From a checkpoint of a small transformer trained on Wikipedia: no biases in attention or MLP, a variant of SOAP for these matrices.
Each number is 128 + 24 x the weight over the matrix's rms, rounded and kept within 0 to 255. Layers, rows and columns count from 0. Numbers have three digits each.

# layer 4 MLP up, 256x128, rms 0.277, rows 10-35, columns 0-127
145159165098088133144146148119104156141127125115145103139129116133147137112162159107095114186115132116145127101090199105130124110145107103133087141103133145160144110116183109187136142143156149159102062123128174132077132120140134104130092118152091146118096159106154140090141135100098097143134135156116182124129120063125112122092111135118149100135169066125190109142114135068132160135104
121141142100128107127143093148151116165109106116147125128151106122158156142117140133133156134112133148114163163094107122123151169108167085116121146163114111154138119111156143136135151133141140138099114127085119151110113106164100125141124153134126101168135164110111167135121121119086159131127143118146133088101114140140101101135165128114155125110091125149171168076173125172077125116125
131137140104078101150142154099084116126117123114169144130116082126099141102173124106109139170136135134104117119125139133121166086092145107141143143094132115140156054143139137166143116123098095174093100139101147136107126106121135138145146074114136123157102149150171119097145133136133092169182160121129078099104124136114119144129115144133133143138131107137122105156109146091164132163126
105126097138058155159157126088070138113105164189133134088149101158201109139114124136177159129135112131137117164111086133130111142178079091135138141079118139136089109129091133136130177101132180114126153114085128113180129125161142054102146181152119130121102131078080138132119149121169092133112154145102159144131157138122094082158102123111119101154106192156055156110147102158131110162128
088152119079117144113153141104127111159132108122121126128178117098131132083130152138153121126102109148095124138101096095099160149120138118147115129144123097094067084127112098137119152134146106148102115107098142112134132142089117139118124133110122134164149087173108166107109122184163163098150155114166113141110108153118144126120137098148148113140153090143140162149130116158169099203115
139164146087136129123125169178127134141103108139153120120114077131126144166129142110132102151168158106117120159129164085143116099058139097117088133180129164156111122163148132143172088132132099089165096152099130095097124141120158139143092114163160142156127135098136074129125153143125061156144146112175128118123081115117125103103080122132127069136128092145154112136123116098121167131150
082107107106113130128125132127140147169134119154124119129136159109145138164124104130139197109162148114136123135116100127154101162136129102096115107121140150109099139086120120104108148125159158087117113118151103160123120121123121118111181092151090165110138094141092179115122106121155171092214107100082113108127100162158094112149102180105107119113141168139152132100160131139121157142174
087155130157149088099154115123144111160139139175136158109151084152145127167097113111139143095139083166115130192128114146135163143140137103132105152125098131116101137107131121128120180132150110111125128106107095138105087085132126161085124135136084120167141166111152133123084131128151128181141142114132141122181114133151147135142143177064066142125130127141162127116106144118168156141120
151137127103121143120107106128132149143125129115126103100122090146127116174165110101136120146135140123168150122113141173127126183153169130130109110132127158131103081126146083117133188140135122124107161120134098153137096122107113161111134106147107134114119120169127101131150141128145111133151071122135149125150113101082125119124141164109088134117165170154165082161100131081147135108120
160087122143129100109148142101106062094166130119158145132105173141125117085112125142125137112128165118133140145123125122129120130115153134103147119059087144094188127155102112116133143091120107127185149133122162132068088164120158115088103066172222126119142117148150170120138152083136079136179085121093120076150147143166191111130077105165160136133124149157096166120128118160139100110167
124147108147114135164137095135089143149113132125153135124122102195088143132146198138140151092086114096151157118117151092097161101157106107122131134102117117166136149116170151112110177108169097160115152120124104100142150114172142135152110138159114090133091144123128118086114072078129102107101122126149082141115103145141079071128164172115102157114118152104192146117140156149171112133172
129142153100107126124121154136134124137122123108154142124115120110136086150124121127122128139134140091153132137100096126147166113123136127144143111080131150127155124086135136147142096181151142115129117133129136103167076146126133137100114116099130119144131141149104095115163107094130122117119138129130135128146130098105124147156139114112131122125094141100128120150116144084162176152128
163105140107120193150134151151121113106152136107129161117150112130072123167125140136114148092164124134155124171120099179146139176123108127135138146134130087122117102137126130146110121131131117125122087078133131148138171134127133082121149117133146107143130116140116117075146128164119144116125113099114147135104132186129121112060117105097126124165062082158171141129117136114120134142166
124140158146157122108116126085104114136124123130176153121064133118142150128113187137145119118095150120106168060111147138150129137138127155124131138159126142133123133133083103157169092178078089134129102102139167140075083156150135131102090157156108157122114095152126177073098160112102152125094161104131141125146138102114110116160097171141108161052109128131116108133116123155146126117127
099094145121107075165138133107157076119145127182110107139123136104121137123127100107120111129145118174131152127139125133118097163158114138130152170100138111152103131160089163136178106133088137116131154134140141147107116121096143164154132170156130132147124107118128145132121139112137108139127098128166154118146104127152136153137118106156107158101096128108118140103118107121070127122098
116106114149135148120111140166143057120151093120135138116156120112113134092119138133179137117112131080105077124145151172105139132087134181125128150126147147156106166150163139160131098167132095112112104125107136172143130158079180115112153105129146129107140108120140108150072169125130167108111126136113116120146101113142176165121121086182165115136113103120122101108141122168146149127128
159128170121159101133129106138148086128159154093146132142108130135098149139144165109149133112099113116136112141091118145130144147109114146146103108116137143125130132141139142152145141138117149143134143127098158112129101097137091116105110132123161115141152104117122110153165136137181115096133109092139111131133082142131175111115126084122126124108140154122110092119139155115173093136139
144161135147156130138131141114147143146142135121143110151166098113101109120113116107170175135132111125104130096102149144163109136101088107128139119167127091146134123148121119167172061127108099120124131100129124149131115120100114147102149152060136130140138122147105136182112119165119110076123158143106161126099146130143136102100101141126127148177145068120115114128105122166149134151147
099122162138136165130110140154200133104151113164111102133157153136145117101098121101191141111149134098126117104120150135146151196135127088097125140134123135152115116147129108108095147085105135143201139143135144134122135118104101140125142139145134127112147131099101147119084108160163103157115138077158110162089123152075156177121156092115140098132148148114145082137140098164062149138119
129135112153132117140164137125146100121084130104138129114108159099117121138134084114171150114136148108091127166127110117116133163125056085109106130186163147115141152181142134100116124180138137144093114143116095110123117108086121112161123137140142125117125129157118148129110133113155094150142126148157123133113123123106128117108153142126108114180145120096152151139126146152143138117114
158152132126125116173102096072149142126104132130141116140111167133153185170162148130102124137152113131134131119142127123111179109116127103129110137116123136169128113087137148149118145089146116110112133117132089142143095140147149140132121130114113165118155175143111098117099148099057115128142134087165123174153103176119154121152129146115151162123105171151125134054101107125105099153142
165144128183129126166120110153135106158104153105127158083126083159109149159100143120122147111118146142160156119155164108125097151158111125109128128151120087106113104104161088154094111099162126100159144137113156127116144097122166102136153111106140119142093103147116169114119131090097103117099133112151121097149125139177150090144132137107122137134147137066140155109152136170104137117121
165147149129141113082141144128084159119115127141109117098129126142145126132142108137139117148135127145099127150121121117095137155125144135105147111105117129121132113113131139110125131144096114103109135106142164130108121138154131128160130122118123127160104152104123122131132119167162133096132132114169131085162132101130135113128105118165145120167109102129151107112087140127142140138161
131131124141179161135101156177143146118136167160147080138105163145108111133103146124131150130130115122123101129113127105178138118112111144078119131164095126089107155138113122075109130132130166129158160099173108087136141154125094143127140137155119103087116120123171106125094148151120146131110140152115146125114152112088159147120124137123139122101124166123101085127137161077118120165130
120121153111124093125127122151117099140154137122099141117161102140081132192111138164139141110115171130103151143109109125112162117155138121147120151116122135095139120119140140115161122125102146114137153101106101154102118135129154127122125159097113165175140127106092122150079089106101136116122120112113132130121134143138149097137148157058150118126097117117173105190113101172217135104130
128100121152098124164140114177141152138150091104118105096162117179131094145124144089111167083100146121141118166124142130125148118126140139141112071132115133164196118112120128109083091091083137099099166133121135171148124123119157118092100128134129112121144112100117126131087096119143149178122138137105128074143112119130084136104141148113154148158163102127164118124124158123124182111104
# layer 4 MLP down (transposed), 256x128, rms 0.25, rows 10-34, columns 0-127
122121112143139138125114063131123126143116166141118094162150180100148098135133113167133102128152125098114119165117110118124136101114123145113081167174102133097138104165124111120146142130140181097155138140142140104120096132167108170084107112151124106148114116118156135130100129128134134107133096152161191126127161168088135167165122143106117110116156127125100137123111178142125125139148
116136110100175068125164128160110098154127141140128148121131117108140120129148096147123144175137125138134130109164109125108147131128126137169146156093153131137138149160127135134100083183082107094104128104075114147093118113105117091123136118157123113116109178098128097160153126154137188149141155155106142087153104114163135145150119141144122134126133106138109126140113149152122143153167
117117096135168107108132122164163143135113090122109093134126164156146109098124114143174141110119127094121113134144146114144107158129123110106080144133085137127127143132101127119107136122146193077177074106114115125141124174099140138137143145176154116092142128129145155119136136138095112159112148118125138130143121127167165112091132128129128147147102095147121146089136140160082128115076
147120155152152094128143132104156123168173134178161183135119126104128104133150097147125052115104163105135119122115163112146157130132127177159106087067089123124155140112124117066132112084088109134170101157105193122110136098064109111146158136119124129150124097195131120100124148116139124100155105105179098128130133156131149134129117131106154096084082120112124132168165109122130109094138
154166136103149116194139149099087115141161099088100150122101131112087154087111115104129134096143120102137202124156139149166109142087110116076139134096143130134180157123147178131123164135106103156139171110122097142122115135098091124137127147120118132133137104149151155152119109140118130138163140097112098081151127136120156133136117096137092117180098180136065146088147095124108128177146
128117106146141139110143098093142147126135146104142114115134144136129132104111134159101159121127085124105104095124153128129136124144120108137124131169135129107170124100141130139127138124134183166137148131118126127147159113161106144092135129097108094122108093129122138103110108131143169090155135186088140154152149157104140156126164127136149155096117127133123155150118152127122126153127
140106125126090150145142147151101074123136121094109139135139147175161127069173154137109115084086063107145149130062149140110098117149126127119151123157126150165167122105142133128123160120147128157115138131097102116124168118138160104141111084116128098128101180152112114127176149128144092140114073186119088163104146122160166102108114106109185146103159117130147134142107126131118102169136
155122130143180112151117133123051156125129170117150083120108110145104141119140165176097143148115131125147122125151124118181146110135151140134153122174125098177116128129127157097094109136107109104115111136106094144161120164144138151164088128104136131116135111135150120137083160097130140114175129121156101145128136157116120132139119091134153106106133085086108163113167140120125126122158
109095127123098133134139158167117110124151120110155188137128151125089146136161110155092118115064086125103136111166167098153117129083152132116086121093120108120111118099101164150165090126150164092136111146129145107141098136141123117106144124097154099089126095147145171111137120118133129119115160131111091137120110193153133083097113107133140123147128124128114129127146126116126115103130
083121133132135125150091149143107121115141102151145110102140088113124164102116130130107138124118125126143107136105081146094098146099132133147158137127162107113158137128158133120140151142115088110095132119137133122165111116129077115103116110168097118130109137135105111150164124128119176110141084143136133099140099109109141126135127098124120083137117133113102119138118103103140119158128
098156124130122117140085144161137112120143137160136163105081161110171163128127150147125116099117145110117070136111165136136158100131137168122081181115119138090133134114144090148146120131123117135101084168116136121087134147137155113114173169116106154115162112115123123094142118142115128118166150137134149156079088108097115124167091134118147135109103107141109084144120120137130138130143
128107095147110126100118138108139136091150134125116113119128131086087124114129132116126112125135107164117134146130140119138098120135125157128129118151147126123139156162078092090117124120132119123154166110105108147112132147125084105123125128130097123150151104140150116168111117155100131148137133128117137148145111137139133128128122109121131145144099112110105157115154141112130124096104
116119144152141140054093133075169148129114121154147123143104115131108104148131114140124156156120133120129119131106140114133105047153117116123137167089121175126145137105128122128153086096119123116119123132144130123118099140145130153163096123124107119110136099166118148133139142153169127086164108132117156154120171111127164146096140111132127105110121168072082153137091167133058091161145
113119098158117149096132132094111118133137087102155137091142090127147098132128080173124083132153156132138144131144153091115100121147159129157116089128066137129148123123132123105127099085136105146104193137124108113114157137126119122107138111112145180098170170121131123124108152137164112127132105108119159167105132110119097133135147091123149169087117171163146091110154158122116131134140
115127124105115172152131144151159092118105129147121116163102132121100146120142128100120135152145107123143121130096089137156171132141126120124171140120101148142101135130170102095134139147124137147124126121146120146191135140162150148142122139117127129150156130134111141096151110139120138127111101131133142101172139132117075087140132115143114100136121137138165115117136144110088108129121
154127098095125102102130118124123141123118133104109156150135107097119116148124137098152155116108177140133161126119129068121138154117150113155125154110169144147129126152133119146126121139168114149159115126105170116130099105156095133107114104120098147161114131085129086116146109121106137122117085135128151118114148145112131130110152160130112122131142160088133145131150147131147144157119
094150124102145100124124131081160128128112147135132137116137157111127163118113152088144156112115136121126158089111099152121178130076136127151094129116131144115113134100114130097150119139177131095152136124130181124106129096131115114174126120105112085146113155132113130165144121134117105089145161108129117142171122123100140142103133072146131132146092130110144121106101120137106088119140
100169129144134108143165153177145134112081083158108115132142122136125148074081136096157119107120097137072111126095169119106188104109118143148096122082121103124113125126163134130100139096108116144203129120160151105136100152109108148162125153149102084123123128217172111114072124151144143123135118121119153112112133125183040093125084188123102111102097127122129143139135120107122139075167
121139132090134109137100122152085141162126145094129073090139138110135130103135163133143120173110128122144117117131120175122105108103116150147140149139154140125101113176085205152098079146116141107073074146142127164111109149122110146129073103132145090129127158189191163153120105139098152136161168182175163093090131130143181101128120144075136116118090147143110128114119124127127121133094
133148131134095144096136117134157130150119171121169088141147134139123138097115137105140091169133116155146125174151132093112121095141137119154138149127133129129127123177132106101150130133106127146108126139148105088160127161108106136151159120137142148108124130142168126130119126085131172120110191130134106137132125122095092138131103150093140116092151126128122143113107141125154108146127
137097071114137126125123158123111150128088137136140066141140150108126121096103195113133102122142112148146119177056113132107155122138109175134107169162149160088132154132123134112115169111134116143121132120125118146059141099129168134150129147112121120111080098165164142121105111142134146158127124091139119139136131106109089121119160172156139130146071148096107150127146116199129150139094
092124153135139090178091119118123135114116131124117161123144127099155116143128153136152139135138115097128080092106098136094127133107105159170144135146148109109127140121124106119122138114171132136130129130130149102135112100143076116112125117122092132102134127154130128113109110149152130098159114127157150179176142128118123144112132114111125116101105099083127140130121127122114133074112
129137090122129148100156127086190132128128141090121166167133143126086142149155157099125141144174124070142106100165119137139121143098121117130111107138135135132113147143105142118120134135137168150141142153086126117107120120125132098119151124115143124101163105141116160143118124115102134143121118158120133163136133116101162125097136120125146132125131129143141159128162104181138153121103
135158147138083113108135113110103140149148122101137200146115134091131137134148124078120108126103155138133146098168084159084089123157142121164180108118159136131147085128153099164148101155122089153132119177103101146149150107094128115104136115103148131143111156098092101130152125126147165131098114124150123124091150164139078168150094117163074122139107106156135153115149125176126130139142
083119123155101148140104098142173139103115167123153111131138159059111136124144132197133112163108124116139115144106189094128154105137138143116138171121148121146145122141163141102110097164119129129124117128149147138122118151143119149117130067140111108127149091136134109127131104088159138124124143155157140116125109124100145160121108127120136150100103143151079138114074129088120141150121